Weights of a small GPT-style language model, trained from scratch on English Wikipedia.
Size: 17 layers, 3 heads of 32, MLP 768 squared ReLU, vocabulary 1024.
Architecture: RMSNorm before each block, learned and rotary positions, no biases in attention or MLP, untied embeddings, normalized queries and keys, capped logits.
Training: a variant of Muon for these matrices, 310M tokens.
Each number is 128 + 32 x the weight over its row's rms, rounded and kept within 0 to 255. Layers, rows and columns count from 0. The size above them is the row's rms in percent of the matrix's.

# layer 9 attention value, 96x192, rms 0.119, rows 59-63, columns 0-191
size [108 110 106  93 105]
[[ 61 121 148 106 104  89 131 105 138 120 154 128 121 176  88 174 100 133 107 153 177 127 127 103  75 156  89 122 133 143 151 156 191 119 129 135  98  95 109 131 157  92 151 131 149 169 124  98 102 137 162 116 135  47 113 127 114 143  60  85 105 123 184  87 128 127 144  91 122  60 119 172 119 107 127 193 148 158 142 154 114  86 119 118 106 169 207  97 130 131  68 139 157  97 181 108 192  76 106 122  80 142 152 158 103 166 194  87 202 152 170 115  87 154 107 139 131 120 140 121 138 143 117 123 100 181  93 189 104 114 116 164 169  69 189  92 124 126 103 155 102 183 108 189  91 133 153 164 127 144 122 146  53 122 135 159  89 165 129 191 135 129  89  96 136 115 148 121  73 143 151 120 131 112 196 159 105 132 117 134 115 150  86  92  93 114  70 113 120 118 128 116]
 [144  76 125 123 122 199 169 153 178 128 138 149 148 178 126 163 135 138 135 150  93 135 123 161 149 152  72 130 119 144 110 117 114 131 119 176 145 152 166 127 139 123 141 216 123  67 122 141  99 112 141 142 149 125 101 128 109 158 206 128 166 142 125 143  94  76 124 159 182 145 122 176  65 172 100 110 135 171 106 148 200 168 154 128 100 180 137  88 140  96 169 174 134  63 145  68 214 148 140  74 127 131 166 128 132 154  51 134 117 146  78 119 137 148  78 137 104  90 159 181 123 114 157 167 156 138 124 142 123 143 169  91 116 114  67 174 127 200 155 187  88  90 145 116 171 100 129 150 123 161 153 114 102 141 169 127 129 136 135 140 137  74 106  85 204  87 146  86 166 124 112 100 134  95 128  93 136 134 181 164 130 116 110  77 128 125 132 124 177  98  98 145]
 [149 136 118  85 125  83 105  93 139 102 136 146 152 100 138  45 108 129 113 135  53 168  73 160 146 166 133 115  43 135 159 152 142 122 123 145 166 185 220 144 151 111  95 160 115 151 165 140 182 137  64 150  88 155  75 126 170 160 110 104 111  89  66 110 139 154 150  37 141 123 198 164 125 103 150 140  90 140 160 172 124 167 161 172 147 141 132 123  83 143 163 152 151  85 183 109 142  97 116 167 165 149 131 181 132 108 162 144 143 144  93 153  85 123 105 147 131 132  75 146  99 180 155 132  99 100 129 128 152 162  64  97  72 120 177 123  85  88 164 182 162 107 130 114 117 147 141 102 111 115 150 138  59 112  97 161 105 153 115 191  93 113 153 111 166 112 119 104 134 134 144 154 135 155 114 138 159  80 144  75 131 114 100 143 109 135 172 115 151 182 128 127]
 [ 92  93 139 110  82 100 135 175 188 100 125 142 124 134 100 150 109 176  80 132 121 119 123 173  99 127 183 167  44 149  87  85 132 140 117 158  85 116 154  74 167 115 153 180 117  84 155 159  78  88  72 121 160 113  94 106  88 174 122 134 188 135 125 146 137 130 137 200 166 146 144 110 130 204  86 104 159 160 140 123 139 136 124 112 118  98 178 114 166 109 161 133 139 149  99 123 129 140 116 172 112 152  83 157  78 153  53 102 105 145 161 162 136 145 110 125 190 122 121 125 162 142 139 134 148 110 193 111 115  88 123  91 156 134 113  82 146 114  45 131 103 140 132 146 151 141 162 105 149 147 114 161 119  83 114 165 135 223 140 115 124 175 121  92 171 163 130 135 150 166 101 122 109 164 132  49 123 142 128 151 183  87  96 113 123  86 183 199 129 128 156  80]
 [119 139 137 101 105 144 130 145 132 140 124 120 158 149 174  78 145  83  91  84 117  68 102 146 136 111 118 110 128 111 142  88 153 136 175 183 101 164 147 167 136 158 178 143  73 137 188 142 108 130 130 152 100 131 189 130 184 106  31 147 103 154 147 180 139  77 145 160 102 174 133 149 138  76 156 149 144 123  40 120  85 116  42  66 166 103  85  98  96 164 137 144 124 153 105  92 196 102 146 172 148 180 135 142 148 184 123 170 152 172 127 165 146 108 179 106 152 122  69 124 114 136  95 140 140 137 150 143 169 137 144  44 105 101 152 178  57 141 100 176 122 123 143 125  87 147 162 138 147 183 115 141  84 138 106 117 150 161 143 126  90 135 154  74 139 135 177  88 142  91 157 115 110 102 139 123 124 116 130 158 164 141 127  89 111 126  97  92 123  75 161 166]]
# layer 9 attention output (transposed), 96x192, rms 0.211, rows 59-63, columns 0-191
size [103 106  98  92  98]
[[150 159  70 120 108 134 114 128  66 143  97 105 145  48  99 109 162 127 135 130 134 128 129 110 201 144 157 156 106  83 197 133 158 139 146  75 122 129 112 145 143 108 141 163 161  95  72 154 177 175 143 142 138 140  89 140 122 139 154 133 144 161 134 133 134  91  42 132 179 113 105 147 127 107 156  51 183  99  80  87 136 153 142 117  57 127  71 202 175 131 150  98 117 115 118 147  83 156 184 171 150 148 119 142 132 174 105 111  58 139 107 138 153 133 130 131 131 133  74 143 148 126 170 160 159 105 100  53 127 139 160  92  95 203 121 126 135 164 110 149 118 107 160 114 118 107 122 131 130 129 183 114 155 116 167 154 139  92 137  95 158 122 130  74 109 130  69 152 160 103 118  80 165 154  75 123 117  76  81 158 123 109  94 132 109 122 128 209 149 151 146 200]
 [158 150  97 127 127 140 128 106 124 161 159  92  23  97 165 117 131 119  76 119 143 109 134 110 129 126 188 115 124 140  81 132 135  45 109 109  99  94 135 145 168 134 122  92 129 147 102 164 155  92 109  91  69  98 112 131 135 111  90 144 138 129 131 129 163 154 136 139  98 109 237 131 117 132 132 115 106 115 121 101  84 142 189 146 191 117  99 136 145 146  90 137  99 197 130  88  77  75 171 148 159 200 104 178  99 112 137 151  75 107  92 186 115 112 146 133  92 127 153  74 128 167  89 124 113  93 107 139 129 148  95 108 139  84 158 165 120 111 161  42 153  97 124  87 137 128 143 132 162 103  83 139  61 141 105 146 137 131 180 127  74 154 168 158  89 157  89 192 152 175 190 140  95 163 173 153 152 162 100 101 118 120 139 137 139 156  95 149 153 160 115  93]
 [128  81 121 163  97 176 107 150 122  79 157 158  97  83 162 192 157 172 134 139  86 103  68  38 114 150 188 151 111 118  81 130 137 146 118 114 125  93  67 102  76  58  63  67 147 127  73 175 129 128 114  78 155 119 138 132  78 164 121  89 186 153 203 147  96 135 128 125 100 131  77 149 126 115 164 128  92 100 109 104 106 119  99  95  92 156 150 111 152 123 146 124 122 163  46 170  79 159 153 138  79  99 128  89 156 112 106 111 169 106 176 139 140 160 136 120 102 134 159 147 121 141 107 109 182 164 114 183 147 116 116 164 141  85 121  74 150 177 135 102  94  95 114 122 114 187 156 118 160 105 104  97 115 112 143 108 156 112 169 120 117  88 159  94 115 102 156 160 159  87 104 116 144  99 138 110  92 184  97 145 158 123 125  80 157 117 107 160  88 155 112  67]
 [135  36 119 113 169 156 124 112 149 133 147 101 142 161 221 111 136 113 114 119 156 170 157  54 147  77  93  80 161  88 125 132 169 134 101 122 119 146 115 125 133  57 104 100 154 155  95 100 182 171 150 121  93 130  76 145 160 144 109 152 103 146 138  85  94 182 120  98 106  49  77 135 115 151 102 110 119 144 113 125 101 117 145 143 140 150  74 141 110 132  61 140 163 152 152  87 165 102  62 102 133  92 148  96 191 166 112 143 125 143 135 162 136 100 149 172   2  86  74 166 113  93  68 173 120 102 116 140 196 167 123 144  83 128  84 116 110 134 129 124 150 108 134 116 142 142 141 130  61 104 157 109 128 174 139 141 128 166 129 113 125 144 124 188 103 112 123 173 113 131 145 125 102 114 154 135 134 112 121 168 152 121 183  84 164 168  97 120 147 101  87 119]
 [ 90 174 145 120 158 140 148 103 134 125 181 155 157 115 115 129 151 164 118 110  96 155 133 148 144 156 119 122 136 110  95 133  86 151 114 123 193 157 146 118 104  97 120 135 178 124 128 136  51  54 149 154 120 168 160  95  56 184 158 123 130  99  99  74  94 135  82 131 156 145 106 104 126 118 113 141  87 133 136 142 148 136 162 112 135 120 117 138 158  95 119  96 108  61 110 191 109 147 150 113 138 128 118 176 116 145  85 166  83 101 178 174 115 110  88 208 117 134 109  73 157  82 146 126 128 146  90 164 190 117 132 128 184 107 122 159 138 164 161 133 194 167 149 102 159 146  55  71 121 101 144 146 141  95 160 133 120 143 155 111  65 178  88 198 166 105 165 168 123 101 169 122 191 167 137  77 145  88 158  78 151  98 142 211 112 129 139 163 105 162 140  82]]
# layer 9 attention query, 96x192, rms 0.123, rows 64-76, columns 0-191
size [100  88  89  93  95  93  86  99  87  96 102 100  91]
[[ 98 117 167 159 130  75 115  92 119 116 166 161 121 156 111 128 149  90 124 151 100 141 121 186 131 140 118 145 121 148 117 102 100 109 129 116 113 167 108 112 120  85 107 119  88 148 123 146 138  68  92 156 121 164 116 118 184 152 143 148 112 132 153  74 198 152 132 150 175 135 167 138 141 146 147 171 138 120 101 170  88 120 178 133 115 114  74 111 115  57 154 109 144 141 163  96 164  76 103 167  93 174 126 108 142  34 152 138 158 155  92 101 144 148 103  88 149 165  90 102  95 139 127 132  80 228 126  76 101 146 148 159 179  88 121 109 135 171 155 133  80 139 137 153 181  57 152 103 199 115 141 108  41 154 143 166 113 145 140  87 101 136 177 104 101  92  86 145 130 158 168 133 215  76  88 117 134 128 116 114 180 138  97 163 118 134 125 195 114  91 123 123]
 [110 136 130 128 130 129 110 159 145 141 126 154 133  86 173 118 137 137 127 169 158 160  98 129 141 111 175  70 142 168 114  91  36 130  52 149 140 115  82 167 139  72 149  93 159  89 126 149 132 124 110 110 110 125 147 152 192 122  78 163  80 173  75 118 163 114 127 114 147 154 157 149 104 119 127 103 176 156 172 146 105 100 129 186 104 153  89 127 127 127  48 105 173 150  98  95  89 131 157 131 155 113 156 159 188 128  80 120 138 129 123  89 139  90 156 109 186  92 178 147 116 133  61 202  84 126 116 114 141 161 168 125  72 131 137 139 145  96 129 119  75 139  90 129 137 151 190 189 102 121 143  92 142 184 128  73 126 150 143  89 102 116 121 144 163  65 130 160 159 157 181 169 124  84  87 160 118 129 100 128 118 150  98  78 201 190 135 148 174 115  94 133]
 [176 118 133 113 127  86 114 115 191 147 113 134  63  95 180  20 194 152 149 124 145  58 119 124  96 124  75  96 145 169 133  92 123 128  89 170  84 127 196 136 151  97 112 109 142 106 146 117 140 146 120 141 147 169 175 167 134 167 119 158 110 149 138 163 153 124 147 100  82 127 131 165 129 172  81  84 111  84 136 143 154 172  97 152 179 162 161 135  97 140 109 125 114 111 167 144 113 151 145  88 168 100 127  90 173 125  70 133 166 189 159  68 123  95 154 113 133 100 166 166 138  84 101 130  91 140 148 145 117 116 134 138 102 193 142 156 109 115 140  87 137 130 140 123 143 119 122 136  95 127  85 145 143 148  93 136 161 167  80 108 105 149  37 122 104 167 194 131 120 122 146 184  90 152 144 150  36 159 150 178 148 141 104 123 180 128  83 139 104 136  76 172]
 [117 121 112 160 171 149 168 147 140 137 195 113  65 128  89 114 129 128 173 140 154 136  96  78 118 100  97 144 180 141 109 180 215 133 135 153 119  82 118  47 163 105 154 115 107 104 162 124 115 143 161 178 162 115 160 195 134 107 124 143 131 132 123 117  39 135 158 163 120 137 117 105 124 131 139  81 148 143 171 166  93 189 122  97 120 125 149 195 127 167 112 177 114 121 137 102 123  78 118 119 174 112  77  85  99 146 110  70 124 125 173 146 181 105 160 196 198 128 187  92 107 109 171  99 123 103 119 127 135 118 115 168 103 163 199 134  91 126 133 137 140 144 110 101 138 155 143 140 112  88  90 118 160 116 132  76 110 155  69 182 156 178 139 140 139 121 193 123 139 177 118 122 135 109 102 111 166 149 104 176 110 136  89 102  71 135 136 103  58 106 182 133]
 [115  85  75 109 136 125 159 130 151 130 138 144  67 123  99 115 118 130 120  72 160 122 135 122  80  91 104 112 122 183 177 100 109  79 158 191 140 147 135 135 163 142 132 117 135  47 123 143  84 118 114 202 143 145 171 158 145 112  32 140 117 175 137 142 129 112 142  94 122 107 109 116 110  97 102 117 173 160 113 108 142 146 165 110 139 152  98 148 114 116 113 184 152  94 147 110 101 159 110 130 175  83 146 130  78  91  84 118 143 166 128  89 195 145 110 118 173 126 121  89 120 126 115 152  79  88 141 130 159 170 159 121  93 137 160 146 186 139 135 177 167 213  61  87 131 189 178 110 122  68 135 102 215 122 148 137 183 187 125 109 126 168  69 165 152  98 167 162 160 106 174 149 123 145  78 139 108 191 172 157 118  97 131 102 160 141 121 115 122 129 130 147]
 [137 174 136 122 105 193 135 102 135 146 120  74 112 134 103  99  76 172  76 137 136 149 137 127 139 143 117 117 189 123 173 128 156 149 112 130 180 113 112 109 131 127  93  95 139 160 135 123 134 155 140 146 103  95 116  41 114 155 129 118 201 160  86 107  79 107  95 111 157 136 136 130 167  91 155 167 189 156  64 120 151 105 128 157 137 177 141 120 166 136 115  92 119 156  59  98 172 188 113  68  96 132 124 159 133  94 172 121 119  83 157 137 164 115 127 202  69 104 174  82 143 119 125  86  95  42  64 162 101  93 162 104 126 111 126 166 117 129 115  51 107  98  78 155 129 118 192 131 151 116 106 203 177 127  83 139 190 161 119 131 128  93 121 171  81 162 144  94 146 144  78 129 122 103 141 135 114 139 128 136 138  85 101 142 143 137 179  96 181 122 119 137]
 [166 165 168 157  89 101 129 143 184 117 100 132 156 149 150  99 163 102 126 147 155 111 138 110  99 154 160  92 105 182 115 138 109 110  79  93 111 138 120 135 120  80 155  67 179 157 142 146 118 167 120 109 162 117 183 127 147 147 117 112 139 110 129 147 110 196  49 143  84 117 180 103 103 128  51 121 132 130 185 115 186 124 170  76 134 120  97  99 135 128  89 173 168 146 131 127  95 118 153 135 150 103 182 126 138  82 163 164 126 219 150  95 165 136  81 145 139 124 163 193 121 200 149 118 101 112 115 151 178 121 153 102 174 125 156 149 136 148 108  61 170 158 132 115 148 119 139 131 198 154 109 163  38 120  83 147 103 195 132 115 107 128  70 107 123 157 193 181 117 126 127 166 107 147 105 127 127 140 129 136 158 134  78 127 136 105 115  90 191 122 142  67]
 [160 179  86 155  69 128  70 135 117 151  61  95 157 105  96  94 144 132 180  89 132  93  95  85 111  98  69 169 183 111 128 116 230 140 125 123 152  68 159 153 132 142 175 142 164 142  68 117 127 168  69 155 146 155 121  94 162 190  92 102 146 112 152 143 134  92  93 110 140 122 167 115  91 136  91 110 144  89 128 158 139 127 107 105 136 150 158 147 151 178  48 135 115  93  88  55 104 136 136  86 157 102 103 112 116 126  87 100 116 117 178 128 141 106 107 144 135  86 155 139 134 137 138 119 127 161 126 206 114 130 145 119 180 158 148 184  77 189 124 124 117  64 138 165 111 168 103 104  63 122  92 149 129 151 148 103 136 170 119 121 142 150 103 185 108 125  75 154 127 165 156 111 107  97 131 127 180 118  75 139 130 156  96  70 147 105  74 136 169 124 100 112]
 [104 143 116  95  96 178 124 151 160  74 126 118 111 137 129 161 128 188  97 139 153 127  95 163 110 172 154 137 125  94 108 231 115 123  70 105 168 195 121 139  88 117 180  26 204 135  81 175 113 113 129 146 124 142 111 121 167 135 114 125  95 114 110 159  92 136  92 126 151  96 116 108 165  94 100 163 136  60 123 111 152 160 152 144  42 143  88 139 154 165 167 142 211 126 123 132 164 163 114 155 153  60 133 134 118  74 111 172 132 142 177  82 105 145 106 130  60 149  96 169 145 173 130 138 158 106 169 152 130 128 143  88 114  84 157  86 141 176 124  85 146 172 159 111  93  77 169 120 147 137 128 134 137  97 118 135 145 129 128 144  96 140 116 110 151 161 115 190 110 118 105 110 105 124 128  98  96 137 156 156 186 153  99 156 182 123  97  86 163 129 108  75]
 [166 131 127 115  63 198 118 141  67 148 105 100 135 158 132  72 138 115 182  88 177 101 108 151  58  97  75 146 137  90 132  90 143 140 162 101 109  77  97 120 120 122  59 151 139 166 123 103 115 160 125 151 130 127 122 109 156  96 139 109 120 158 137 116 150  95 144 119 140 132 126 145  99 104  83  93 191  70 121 130 133 118  95  85  88 173 156 149 190 100 132 174 160 127  31 101 112 167 182  91 186 160 151 121 104 119  96 126 143 150 134 129 133 105 121 122 183 117  93 157 105  96 106  31 104 136 170 105 128 126 120 107 190 144 122 179 132 126 141 158 103  87 109 121 102  87 109 121 139 105 109 129 148 188 106 122 168 160 109 142  99 133 101 139  85  67 145  95 132 104 104 146 115 167  64 103 109  73 116 156 157 111  60  82 166  69  85  79 113 108 119 105]
 [117 157  56 109 169 122 117 108 159 112 143 124 118 131 117 116  71 159 178 122 117 181 150 126 114 153 141 168 119 140  92 177  92 113 185 120 104 105 154 104 121 128 136 156 133  97 142 153  93  41  94 112 139 104  86  80 119  76 117  83 146 160 143  67  88 139 133 104  79 144  70 105 203  92 150 141 151 126 136  85 166  85 138 156 105 127 159 132 143 105 172  76  91 134 125 162 134 120  76 148 115 124 136  93 124 106 122 126 164 190 108 121 159 153 102  76 152 134 111 163 120 149 185 129 134  87 190 141 140   0 123  87 103 167 175 174 204 161  51 152 116 180 139 115 117 144 180 116 102 168 168 135 176 128 123 148 125 119 101 113  73 134  90 135 131 134 176 126 130 123 126  84  93 122 122 116 142 156 170 124 130 132 157 139  82 149 155 127  89 173 151 137]
 [188  76  76 128 120 152 109 104 113  96 116 144 125 115  89 153 134 164 128 131 156 111 107 124 160 118 175 124  70 138 107 119  70 107 184 143 139 103 108 157 121 106  29  87 212  97 154 111 116 154  58 130 119 137 118  85 124 149 169 125 119  86 139  90 158 126 120 114 111  73  79 142 112 127 203 119 131 143 144 102 158 127 127 139 138 172 163  57 121  71 144 153  90 178  85 143 163 115 106  85  75  91 116 143 103  99 114 118 134 115  86 133 108 139  50 164 128 155 108 149 132 168 190 107 129  82 149  63 145  97 146 119 151 157 114 155 119 162 189 184 121 138 130 155 158 168 133 122 163 129 125 115 198 165 140  74  61 172 153  75 111 160 144  90 105 157 102 130 170 161 116 141 163  96 115 119  90 125 148  93 185 158  95 118  84 119 158 143 154 147 143 146]
 [170  91 109 107 134 146 108 128 167 165  89 148 125  77 157 147  94 141 160 177 127 110 205  58 154 107  76 101 143 143 124 172 114 184 163 140  96 176  88 105 138 166 106 137 136 125 180 131 129 132 122 137 112 110 157 180 151 148 159 133 111 146 174 129 124 128 133  68 141  97 119 131 133  84 172 110  95 151 158 131 102 113 113 121 158 123 100 109 157 122  72 116 105 161 116 174  89  87 103 151 151 156 104  75  93 113  69 125 122 147  82 191 205 152 110  94 134 116 141 118 135 196 135 131 130  84 140  52 149 102 134  52 118 213 140 181 188 160  97  99  64 163 153 102  99 132 116  96 133 147 124 134 122 112 175 117 147 147 132 101 138  95 118  62 120 162 118 107 194 118  97 124 100 108  85 161  55 110  88 188 124 143  89 144  93 124 162 127 148 164 161 145]]
# layer 9 attention key, 96x192, rms 0.12, rows 64-76, columns 0-191
size [ 99  87  84  95  97  92  92 106  82  96  92  92  94]
[[187 108  87 139  86 136  79  39 160 119 130 148 122 145 104 112  85 166 135 174 107 149 153 131 127 121 139 172  70 153 141 170 163 152 157 139  72 215 114  93 128  96 151 147 155  76 165  97 179 133 123  89 117  90 174 143 106 141 135 136 162 152 104  95 133 176  72  97 104 136 143 142 154 107 159 110 183 146 145 150  91  84 153 106 148 115 122  95 158 139 171 128 128 119  97 207  77 144 118 143 154  88 118 129 147 106 170  76 161 134 147 118 102  74  99 108 101 184 107 167 131 177 102 172 186 119 139 147  88 181 140 109  87 201 137  96 114 132 119 121 113 106 134 130  70 147  54 166 156 158 119 141  72 106 113 151 124 101  76 104 103 155 115 157 129 111 169 146 142 133  89 179 167 130 151 189 148  87 125 138 137 147 144 127 183  55 106 127  99 161 122 133]
 [164  91 124 156 128 120 108  63 129 116 146 143 109 100 112 110 166 135 130 150 210 133 139 106 161 129  94 128 155 111  60 136 148 151 169 153 174 105  59 152 128 163  75 102  83 131 141 117 134 127 169  86  55 126  92  98 149 114 132 120 114 107 151 140 176 107  95 138  77  73 121 176 124 117 108 116 115 120 175 175 156 107 125  96 156 179 106 133 117 165 170 166  95 145  73 149 162 179 121 151 135 122 100 175 123  98 186  67 129 110  80  98 142  53 103  92 158 116  86 138  93  94 153 144 135 183 147 120 151 127 160 123 174 112 124 121 136 194  85 118 129 122  94 138 123 126 145 118 139 132  91  91  92  57 186 176 155 157 131 188 138 160 179 131 120 177  91  91 114 101 112 151 156 103 117 157 195 178 187 143  83 165 162 158  98 108 171 168 139 100 137  97]
 [ 83 124 179 136 177 137 170 152 198 157  79 127 180 177 101 175 143 170 141  68 112 153 161 118 177 155 151 131 158 173  87 138 131  91  68 101  83 145 138 163 138 192 132 127 127 143 110 142 113 141 106 131 129 162  84 124 149 119 130 116  97 104 184 108 138 150 125 137 108 160 154 105  99  70 129 120  26 130 108 122 115 159 122 122  88 106 103 176 109 158  75 143 130 142  93 129 107 175  87 134 123 147 135 130  90 176 137 182 115  62 130 110  58 153 128 152  99 153  91 144 178 133 139 107  61 130 122 157 109 123 170 117 117 124 115 172 111 130 191 155  86  87 143 136 123 121 109 185 133 153 139 105 112 176 148 110 103 119 205 142 172  88 198 119  89 112 108 124 140 142 125 129 109  96 181 129 121 208  97  61  75  97 137 118 130 191 154 107 118  92 145 138]
 [ 90 123  71  56 125 174 116 124 113 177 130 129 113 143 169 143 172 125 108  80 149 122  62 116 128 125 123 135 100 108 130 134  51  85 123 120 117 165 123 128  88 126 102 121 187 120 106 130 120 162 199 144 175 138 141 112 138  99 101  75 157 156 129 103 126 122 173 108 189 162  97 138 110  92 134 107 101 171  79 112 130 102 144 139  91 112 100 105 107 111 146  88 110 131  42  87 223 120 111  79 112  99 153 172 128 118  75 163  90  92 146  87 102 103 129 167  84  95 140 128 167 138 107 110 132 152  59 133 160 106 112 172 169  98 147 118 134 169 173  96 167 172 126 142 165 133 153 134 136 123 172 121 179 190 114 163 141 114  84  54 155 101  94  96 164 157 154  98 142  87 154 149 106 166 176 128  88 203 131 137 138 123 164 112 189 117 142 122 166 155  86 135]
 [ 70 164 180 109 119 160 194 144 135 137 158 101  79 117 152 109 168  75 123 119 143  97 103 140 166 158 187 105 107 116 144 165 192  83  76 107 108 139 192 134 168 126 152 152 184 142 198 153 151 149 156 144 112 116  79 156 177  94 167 209 133 127 111 147 122  83 122 153  97 116 122  76 171 104  35 162 132  77 161  99 110 161 111 135 103 177 130  93 101 141 100 136 106 157 100 123 152 108 107  89 141 168 179 106 142 150 179 142 104 104 142 147 158 122 196 137  97  96 183 119  91 152 106  82  97  40 136 126 133 105 125 143 156 148 115 120 143 139  93 144 113 126 108  79 163 139 109 103 115  89 117 176 134 117 166  72 136 108 145 105 142 160  83 100 184  95  87 136 100 108 116 128 154 118  93 179 122 121 171  99 102 129  97 125  71  97 143  79 148  97 129 158]
 [ 81 126 119  68 168 107 148 137 117 127 130 116 153 133 157  81 157 112 154 133 165 161 157 127 100 138 139 180 160 175 125 141 122 105 140  96 133  93 155  80 110 146 120 119 138 139 141 137 120 173 145 167 148 175 146 158 116 148 164 125 106 149 123 161 154 135 156  93 160 128  97 141 129 106  77 106  96 188  99  73 155 137 159 136 119 129  82 122 159  76  99 111 222 135 104 113 175 130 146 122 147 129 135 180 136 153  66 219 116  76 158  97  81 144 155  86 157 137 146 129 175  95  89 136  84 135 133 196 188 132  44 164  88  68 167 135 133  92 102 108 123 154  96 125 165 118 143 108 137  78 130 122 146 168  77  99  77  71 145  94 236 141 120 111  88  81 132 150 164 115 139 100 111 178 173 129 108 155 160 156 160  75 114  93 129 149 130 118 131 111  83 171]
 [ 70 105 108 130 120 121 112 138  94 112 100  58 130 151 114 141 116 157  94  71 126 102 126 148 138  79 127  97  90 107 109  98 121 107 106 152 170 153 130 133  75  78 153 128  59 100  88 153 104 120 115 121  96 141 155  95 118  32  90  59 118 146 101  56 102 192 115 122  85 138 138 110 128  88 111  82  80 146  85  86 121 160 116 138 167 133 126  95  96 134 168 137  68 139  98 101 106  95  66  89  97 142  97 140 135 110 110 139  75 185 130 136 112  92 157  90  46 123 132  85  64  80 131  92 113 140 137 122 106  85 173  87  89 162 103 126 127 132 185 169 144  97 121 132 158 104 191 154 128  82  86 104  95 106 167 174 143  99 117 151  73 123  45 133 182 104 165 188 122  95 165 143 122 125 156 162 133 139 126  97 118 139 127 121 155 146 124 154 127 124  98 154]
 [132  83  91  71 111 151 140 164 130 175 129  92 130 142 121 159 143 140 105  94 100 138  73 134 100 107 202 155 116  96 144 121  76  70  62 186 155 168 116 134 136  80  73 121 179 144  65 142  86 106 172 127 138 107 182 134  90 162 140 161 105 114 173  93 143 149 157 127 160 118 147 151 131 101 130  97 163 137  74 118 132 170 108 227 138  95 146  95  91 144 112 150  92 147 110 100 168  92  87 118 109 138 144  71 157 142 135 150 120 136 150 166 141 148 211 172  90 124 106  99 116 112 129 131 106 142 181 167 135 102  92 140 102 124 140 153 103 127 127 157 182  97  54 133 161 138  81 186 124 124 136 140 107 149  57 164 132 149 158 136 151 111 125 125 106 117 129 179  97 161 118  99  80 144 179 171 119 159 138 111 181 184  71 115 118 141 125 190 117 142  58 106]
 [199 125 101 149 153 127 121 144 169 123 109  91 110 131 150 150 105 113 123  97 124  85 143 133  94 181  64  96  88  82 160 151  97 119 120  92 122 139 139 140 153 129 120 109 105  40  77  99 120 128  97 154 153 144 124 130 137  95 108 149 113  98  98  95 108 158 117 168  59 116 205  91 107 196 179 138 144 202 170 157 121 139  66 131 139 149 117 106 152 111 155 105 138  85 116 185 133 105 108 128 121 145 100 162 128  97 151 160 106 168  72 165 189 135  98 106 104 185 152 140 129 130 151 118 137 149 130 204  89 156 158 101 181  96 153 150  82 112 112 173 178 124 108 126 147 148 176 144  75 162 151 112 100 167 103  73 114 161 144 102  83 164 219 150 106 126 117 152 187 132 120  87 118 148  77 109 102 140 105 121  76  99 119 165 193 138  89 128 142 165 115 166]
 [ 89 119 103  70 152 145 183 173 108 152 162 143 115 118 135 189 153 115  59 119 142 114 131 120 179 137 170 149 132  63 103 148 134  87 110 209 193 171 157 122  86  96 128 127 139 137 123  81 119 144 171 158 132 117 146  51 179  92 131  91 159 121 123 110 162 140 120 109 131 102 158  86 108  82 139  85  47 140  87 156 167 116 106 170 124 187 136  53 130  94  94 121  66 152  89 109 137 118  95 109 132 103 121 140 117 131 173 168 118 130 101 139 193 134 165 143  85 104 112 151 136 129 155 124 127 134 123 158 129 183 105 151  85  67 200 160 106 123 130  63 152 129 104 137 115 118 137  75  77 109 117 125 113 149 154 116 170 147 131  69 101 128 130 112 185  88 110 118  37 140 161 152 112 154  84  85 123 148 123 176 180  97  94 101 162 112 138 127 152 122 121 138]
 [ 70 124 129 105  75 103 103 119 118  49 150  49 146  86 118 101  86 150 154  96  97 132 132  92 112 177 117 105 168 178 133 148 149 182 160 126 123  94 149 149 119 163 186 173  92 152 129  83 103 121 162 157 158 177 110 113 139 180 132 152 149 104 164 175 115 165 142 115 111 114 156 161  91 149  87 151 115  97 164 128  83 109 178 114 170 114 158 186 136 160 125  86 179 106 126 176 124 135 179 128 165 113 124 118 128 125  79  92 135 141 121 132 108 133 155 146 131 121 146 150 128 121  96 206 103 136  34 144 105 145 155  62 138 114 116 150 126 121 111 102  65  88 164 114 143 160  95 115  95  72 130 143 111 123 141 117 133 139 108  95 126 137 162  50  98 115 135 149 192 140 192 100 126 137 177  50 151  86 134 134  94 160 133 174 154 177 204 119 149 120 127 174]
 [113 127 122 137 110 150 103 185 167 164  84 112 123  90 124 106 153 186  97 105  64 130 145 125  85 112 150  99 184 155 147 132 142 127 100 139 111 116 171 146 166 127 106 163 135 122 112 134 183 108  97  85 160 127 166 130  85  92 141 106 187 135  82 141 123 128 114 150 148 158 136 105  33 142 118 158 123 104 142 171 104 102 119 137  90 147 151 171 129 196 126 104  97  80  87 182 175 169 166 102 174 125  92 105 135 148  94  46 124 115 125 184 166 184 172 204 118  62  94 139 187 122 108 127 127  66 137 134 160 184 151 111 153 171 165 119 104  93 149  94 176 117 102  65 172  71 116 136 152  89 137 169 179 137 103 121  83 102 131 136 155  73 129 100 137  77 142 145 140  98 112 128  96 137 158 139 197 137 115 114 103  76 143 118  95  86 167 147 107 135 128 118]
 [164 168 144 113 172  96 143  69 129 139 115 117 110 148 124 115 110 103 159 194 135 168 140 155 108 157 102 183 125 153 185 106 119 138 166 174 114 121  98 163 127  71 130 106  58 122 134 105 147 120 159  98 123 106 140 202 135 125  96 180  93 130 147 117 134  93 153 102  86  68  94  82 108 152 179 155 186 125 107 145 121 118  98 128  77  76 129 119 168 117 140 184 119 136 141  93  89 176 188 112 195  90 144 125 160 125 130  81 181 148 185 168 153 138  98 129 117  98 108 150 174 152 107 118 150 168  72 128 108 110 109 115 113 105 178 116 163 108  89  98 100  94 120  88  83 150 189 107 182 127 162 102 111 167 112  84 184  72 191 132 143 115  90 145  94 158 114  75 118 133 147 159  93 132 133  82 151 116 136 108 210 146  76 131 113 103 112  74  74 130 127 107]]